From a checkpoint of a small transformer trained on Wikipedia: RMSNorm before each block.
Each number is 128 + 32 x the weight over its row's rms, rounded and kept within 0 to 255. Layers, rows and columns count from 0. Numbers have three digits each. The size before them is the row's rms in percent of the matrix's.

# layer 11 attention output, 96x96, rms 0.386, rows 0-67, columns 0-95
102:137150080138146105152179135116114199085179114123200120152212113077103150115143152114173099121139123164065134136140106104090102171113104099118118154126084153083146138152099140115130152109131151142169161117099118133075108126163107128138061100177069181089131173152148139115066166176135125069
098:116124144122173140113115132110163102142116138155097182125125124160115085176165117190116088135118097096115101106099144127086083119094114186120095085060148145148098184118149107126125150072043113182146100163114147107135148212174101059164116150103125143119203116090152116094140153114127184126
122:113140128098136126147166105131143177132091088102128121051153082130164120128155185118141108110075144143194155136152114149103129124096111117159168139095205100109139133180057198129062119157141132133117094135108091096086112145109112154131115113126141137109119148171121134173215067082104095063
104:074113077146126088100187078109145082115143145117117080145149155105128159123167133180145127136119134151168092090160123125139107122162103149103120164069074150052140120060138101115134105153175110168076153135157158128134154185114120136113136177122075135154126145143216135114106065132187069128
096:102144171133136160114084141151132130154130151089127183127112142148112112104121062087090121147103072112101128071114180186104084128112093099132153110067127114080037089115102139116103122072121181121121093124165131162085157125154089150100136121068108045129090122158159160151110115067172120121
115:127114122178091075136123138196173143186106133110108105146111170074124077169114123182089158108201118119096174081155106127128141089180147132124132175142122170115129106115125070124144118130117148134131155164164103043065148128158159160139106126161104073171116150142135122057125145150139097191
116:131146039100087177148143137188161149104146105145156174075137141169136107183179094132128138145122116141073137141083128111165176144107110196104118142135112183149191149106143103119089097159130153133139161129098111158118172116096151101095125151104141103062117162094133195159153101099112205096
097:157121130072134088055143103115193136158133134141077064156156090130123121148092135136102087112148182117131096138110163142065148122126124088117199138157132198100135124154184109141155133161112143142135125130219161068148068152138169146105149130145130130177132141143145091109078127075092180138
104:102119153135101103167197167116137140138101146109073133097159137118188119156124172164120104097104144130103116144149143139139118165170123140123190148117148139133175146109087132154141162077168090156072090151110199134147106146102149189005183117153124127140154075114126131151165125193120082132
100:147156156113123122165159154104160101097136137181149120159092092143152095136132139160129171074139095153145120095172125112091104138118123135142167102178074069173132155158202086107085123167100097079133164165092171117200029121106103152145105083110092132114124169096130109104115152110122093068
088:151119091157139138150148116124112075153112168140146171142138132165125124097111161125146080108132153148120091087079085092141154132107167074168169050069045096143098070122099168115103087171133069177154140099162092146126136087105126114152167123116149106168074165089179081155108109143109115090
110:135135106093121135124139150155135144016092228171110137099170077148145105149186141109124132121101068132162122140123156070106152097114159160151100148135166155131068136150115108133114124027119147103115091132101141126174113090151113168174089180075079115156117118099130116132130155110147128122
100:096174134094125131121104108135190135175163118156143108184078087146172142113180066139135029115117151096111097087113136140121116104125107085184149106151126085161155134122159078113094145144109133130124084105129113121125097208154074022146126118112121126107088095150131156141164160113129176128
119:168167124157172115095156164145136109144132166178105111124098102087103140171125153119107183123104080097133070161139162101149072130140129155125161091152089156123175144186044131104144130122142165089116063095137145126074183131054148100082148127095148199153132111094093110135100151096131141180
099:145173094133139077130167137162170104154150180122083103147117126185178174116133171139140156152130156119149122178127114223106130141142184113102152200128100143190138187119172111122086115129131160146147135095179083098163065094200148152125149158155120129112089117101060124129120132138133162104
098:142172122180140064169100078091137152086162110130080159143088186110076092064173194110145151105134144087114136111154115106096119172136146160133103104167139116112102115112072127130143192168144135123102149086154130058163154104113125149110164097130114110099174138120143147061175147092141150060
184:046096139103150126102158131128177145204160163112165177166122097149085133134139233053147194176165122133122177103150133126112162106078098137114117110132118168088143116104163151125121124153148131123097096098095122113168095146133144080122134122168108149131129139113226102139134134143136092166
095:112126145143124101143130100132138129082085171139134134095093187109123124118131136069126150100163108144182169116090091107076110135204131178119150169130154128151097185191095175161214112084121134082131127167130098120114134121163064139061164172150140053097127165136122142104123148127156108078
091:107104138120196163152137132165126175145110148170138169122154103094094184118155116156171143145137128089079132102091157103107105149176155146101063087159173197131139134124154091104103087104148196087075153149122056065110115184131093093149157168129155141143117064123078123116112106104132116098
118:119092153099180150213135109132118100082058159136123100094124108157154134163189111100111164113130159144076134146147176146168127184057142128084132175077181121130173107106114083112115137105165144122123114147128144161177143119090110105149155115090170123113116132127144103089197197140183083140
086:122127111080111131116153068156168131115140137139151195158114104129105149105101049171121170109161132080129178084156099157119108134153140068124130140126113142099129128097127176125129139147134026145153199138098103119098189139127144117176113138155131144109201122150112122127100163100062212161
093:120165157124150130132135125107085167166214137177142105079131143167118146119104098091099157140174074096077160136120173196139078104124151083097092187160124113184105141089120092209112142083175157068130186166103130154084148127088139103127155106103100134161095172136123134141139122134152127134
088:080149137134136086138128070104145138117115107102153140162111143112136100148134098160142149160150171117069139085132164096167121185081135099153106203184061085083053086175167163155119094125136117101143131153075125113122119158052167129120106144087111124146168124143086133069159144147077090119
095:138172094068131147121100132112063070142144153092116139132120089143126152103156138236100136147135125084171119127156149113159107123153131184127148189128119150119113176126096160115108155157115131105120118116121180142107122186149134100080129110112101068122036129184136043143136159086082140150
076:097153140144114075167089147117159105106118091138095171133087147153106199142127130075109140149116137100114124095129143148092170091132193094106108113217146094156081161178119144152094099182137127090134136129136139141138133092157123142136026146128152182151076057171107111159150073126104105117
121:099115126098143126162081113117152132113162152135118080147101158114185098120138138134111102152148154162138112220134137095118117055130158119050121110105140091066148145112136107163113116144157104122153145113109155187138127130122127153205185159116082183082117137066118146072114211111163089089
093:150094117124141102152141090153076150145113092094078114139097122135084145109167177145110129108142109085093115098211103139143171152154111119104227141172077073088148163131119133131158209098089146088136120137144211114162121175119097093155135105137111143191128125091144121138150100077135118095
099:062136139138120134113153179189109067142126102148084135109132111117134096120087112135134123048142118095133156157155123131124120143177139142181108108099063165119186150178146133102097120148099101113068110125140131154158119185148152070167079094189114087142085102152108110075133138213091095112
078:132118142140144082121180085138132127104120085206151097124110185119125154105142095115142143140161105138149134114088139130111138138079108080130156138218138146165224103158129101094147092114187144085130125075134078178127094153167133087120113092147147102161062148187111164081102146090141155095
093:085166178102113070118153156163100072135090115144119144137138093103150143127182137126130101106099112153110116217111060164101133156133120118156129131119125130155095143055212128104155137106095157108083096070075133125147183112140126166133032151159136132096132119093098140136160153114091101082
100:171138094121100088139133153131112157130152181159078148125129183139172140077096138122157172110196127108168182123166119117116137132110112122089117078160100202160141150130109093112098092168131092136172118141127077150148173075101112168123158110208124086132137234148140112130143111185128156115
101:147103140098108112094100057162079190091171163159119081142092125121105110099141165147154092209109130136154131117087160119114130177117109093137156128090103120146103126144092119126142150145097112161134112132098137171186106134094129092182182134100117143061192161132153148075098202150109071075
109:105154107149101109174146158111183100169140075102154168126161140110102151170107149124173173121136076161127109130113207094111124093124177198058144124094154167130141202122078129107148128177151112168167141131096094078096160165092077147093152145141105102101107077096105134133129073146134131162
097:191101148176131165092184195141168138131155127160135157093084121082134095133129181135108077134132170083142139088164179159095155092166163174101139148078063126157131092129133148172145074092158113115126171164152106121096167140147137126140148102106118170135150177116106124164156131159086043143
099:125107122153115129167119149154093152107165147060136141143159105152140108113146157139107118151184111088129128135094137064103107174140180150123105162099072134075127098016121175163019167160117160126110075139195117077152096111152151135159114117134157113108105129101146134147160113118121140172
102:194173091142137141085147110124128130119088104152138102164081070137103096096171113114158153079118099184096137167128113136140067143141159109178141088109120164187156148095107104130114116118131155100192118143100121138163169176176098131079141067147112051151180169141079157108138163122118076165
093:191179101124133147162152157150139087119167147074121139115166133120176129101142134128154101134076124115094141064133133117074098146115142113149124140128146125091184127132090111155110069214090172100138204148125043151152093090121147123069081143140133128155095105095150128185193111100095106130
095:128115157178091142113093157144168164148169119088134135098131147161144086136153123080087185083133184195094123101092071133149085136129059144100113150096111112119195157157081135160051196128091126098131095147130155143199166151144178151156105118131172103093158114122137104160123109142134129092
100:155158151131126158160101119129091139134116078085169154135150158135187114186158141182161105142114092110158124145154150074107132086091120119145127148160142137166163096186107078119091089136136099098137171145069108095059058034142139104117141074122132164172141126185134091152137123173146085132
107:074149142128156127105150107179152162107140161144175134062136137187116081120125095169131165098076135102117137146121145118138139123132102132202056096084136169126081057142128115159105156129096083129132130082135131131198171115140183071122115132102103072138101106098113163089069137123151098194
106:098097170078076098099114133089110162133117124151131119173131114134143091106145177163116148064082147140135090091094192122139117155102112068096145086096108184145147165157169123112134123126108116151142110082048143195090104141148199235137134132150116101142164121128123097116129106149176155143
086:170164110129158120094122112153111154140114107160072102168138101132125161090093121053098189142186177085081150115132081083116162181115124117133120109110065134119133171085122092132157170146184150075129153163118173184133132174151099143104120176190166146133080126109089167176093121136116155108
097:119093093100037119120188120149112193148078160115173124178086184116104180093128140099142160133110150175152182172122152181125106141130084122119085118130139178141086076137135123168115129116135159117082107105120145146106123153128127209105175133095070129114080126129078181166133122128086134158
093:137161177119119147154120165125176195173092150093121097129154103112123146158145117149126145125153142107119139127191092141100105139119152135077123078108147143075158067139090093077121124088212145130110138233138115080153092121175137141108121153081129095087150103075148171164142088149152165082
099:115127111161064150164121124116147153133112113125099143157064130133095119157123123115165094141124127094122130198113186205115099093145148146149145144155114132019112140095107147080137089123105124092050187179086182100115149157128126148132173170056195134132147136134104126119112107150106089145
120:128071092144143176164125115168121165117149141128060140089079102110113146160108146150127132147130128117102125113169137112168101092177114030161165039107191110108115157181148152165108153105096092088132143148072073142140101138120140155163159087115126182122106057110123135123146103144082122167
083:152091095133181162132121133112117085109140155138154176099152162103159098170172118145068155149121132179135086132144120150089105161142154123118117130121108160111076175166131115100059120076122209144175063128110093170152139148104101126140079133060127123163163102212149102121151112181091130170
117:141141088098117126153126148087111161128090106142188160124108112080170063158125162129119089135113129229105139113153078136150144156134100180103142110152129111133146154081126138135086098178144162121115122113062187114132139117101071047122205117182132155075106118105119126168172075138143108132
096:135078110169169090146077093118123109158147190149219089160086127135118136151129179119136142097143142096165123115167183131128140179131100118129068132150122106068141124195126140153169147137092159091118086076132119115119086097090066200134176168131095126167155107161136142072133087135144120118
095:113097099097151093188151119159129155134076127186116136103113109153065170089113101114115077146141101132137111133145187119065155125200150156154114146127119159142132123127200118170101110154153071120178127105118152151087074128115150165102183150108110168144064100118116158107191156158140185072
091:039181157126143155088068144124089163111126139153096119116147129124108163166125155125183103102115152189098110130182138133105112117131085155115143128105175177109146059108099155132118071144019120183114126093067186093111111128160151099101116120125144082130114151106114186121123101122095120115
079:154139132147134170163161164128120079088069116129118095104124159114104136095141150088094141157173187161131151159103107117119062110076163157088114118123086148151144115118083117109152098120159113116157120139151111220078152175141163157124091154108105105124141082170143146117143187156188085227
105:079116178085103093117170123085119082096120125146137172159140186115132204188136081150143114116104103159114105113118112053107157121102104106152092105113084145143180112137137184125166123086080153178140139113113131173166073134087105125186108094093166122159095133076151130143121149148183144187
102:106182109103066123152173076146084089170131139147172104149180110112086141154129133156128115147131152135077145139036174161145145134081186116182117158106114065082151071120159131109099146124102144184151120082143149126142155102114139139115122113126155108092071107098152119113092142073167055107
094:159140135124135101109152119063134154145160088153107101069114092146126117154108122152175128154120172129074115115116129110158162050141134140147119063136087085145139125098175106105141062149115124058151175111160149132177126105196108138121158148093160199216114122146115171087162088153143170122
110:115183105078120161147136130112114130091072093119109098185111177146063174102136179150075094079140038152144148167139108116129138149144142129133172128157127137149123100081107138112190125155143106089133140145179171118153108105134146096103200133146126085140131063118183106160175141053142151124
084:139089124099125149102163181150109172157113118109101139076080135137140121130076164157112180100144149146155082169174177062199161124128095139193113118139184151113076119113083065154073114153160108150141101144109114115104118173141084124073161153081093136148141155144152073144173100147081139128
100:152150155160096150065144120097180148162117058129114123189147158136094132191085120119097138138114156171141105111140056124137164070143126174139079129083100200165116141158108137066153125114136146125137082115172116127147177165099123106104134106143131159141098191125124178141136073189166181130
102:129098129100111109161111077192148150135123138140116148131188196156144134149119158163133113132111173111249049169150128166147139122113159106095113149170164099151089124160138117166117120181148090203130147114118121164125122098105122145106159140140171166109120100162103087115170106134118075197
103:129185164154153128146159156157181094109196130110090081174085106104116138092104127143144131119149156119135141169099106153156128092143099120135045147133151115088186111085148136124127114104093163099131134117119119147102165126121058162062113130223159101179120165149217114122106112158141092097
092:128110152129159177147132152105081093146172144132147089117095107100059118130105102122112117190134161163107212149091128105149104145161166094150120166199105144061098130145090101108135121171139103147119097078198095189082059101159161111143171076149119094105137107082131122100158120134118127156
090:139111121144175082082142090144100130066110120116145124096094127105178131185142164142121134135111150163127155141149087156107130111145171091115111095149165101157089141166102133091091124106096125087145152076109152104184124210139081090145131200159181084113188096121102088123151100064100125053
101:117102105167161120114123191084135114071125077114116128144152147120154084120111165106122188140149175160126155134058157137161151120156165074142076160136123143144093186128137127149093064136124096129123172157141165183160187157198101068136119115095102089110161158144120090125117156126177205137
093:115109119123109156185095143139142081122130069124164130117157135101121099074102120132124177138133105126149202095159186134128134162152089124058092129138162056087149205122101140140068142099122140162092121099137137137152147216093070167162160130116113171124113084136104136166157105169162179113
089:130077075189095080133092108124169098106169101146083140132156105169144108089111144083135104176120069071166138145138052150125177158100078115097126126154121164142128156097100137168194112064111173182117136141116106110136149140152168169124127111134066093106158169120138116162156129171126140068
094:115157127073105124063066100142093128148132142092142164087131099048154097153134115056113138090109134166114124115108143158152152102153165082118163130128116167140120140160062124186137113120120175097195132134038137108148157127169129087111137105071140130095093142123164122158153042116124115165
104:136090160143133178092143126138158073093123124114110130089125107126106081114122143117107090100155139135185137144144094146139147159167134079170124103089146080083173093131219081117086149150138161031077123120104127155120124128138092101121088138110101133052130172145174086114173112155056128166
103:138179154143118107135151143111080147142125150102146142091140071135152156118160125119040165092147101104088110152176085117135150175161139139082110114130141118109116128232099112154102115087148188066115135124082162175137195144080115164156100085091134146085146074152090187131143127100112127145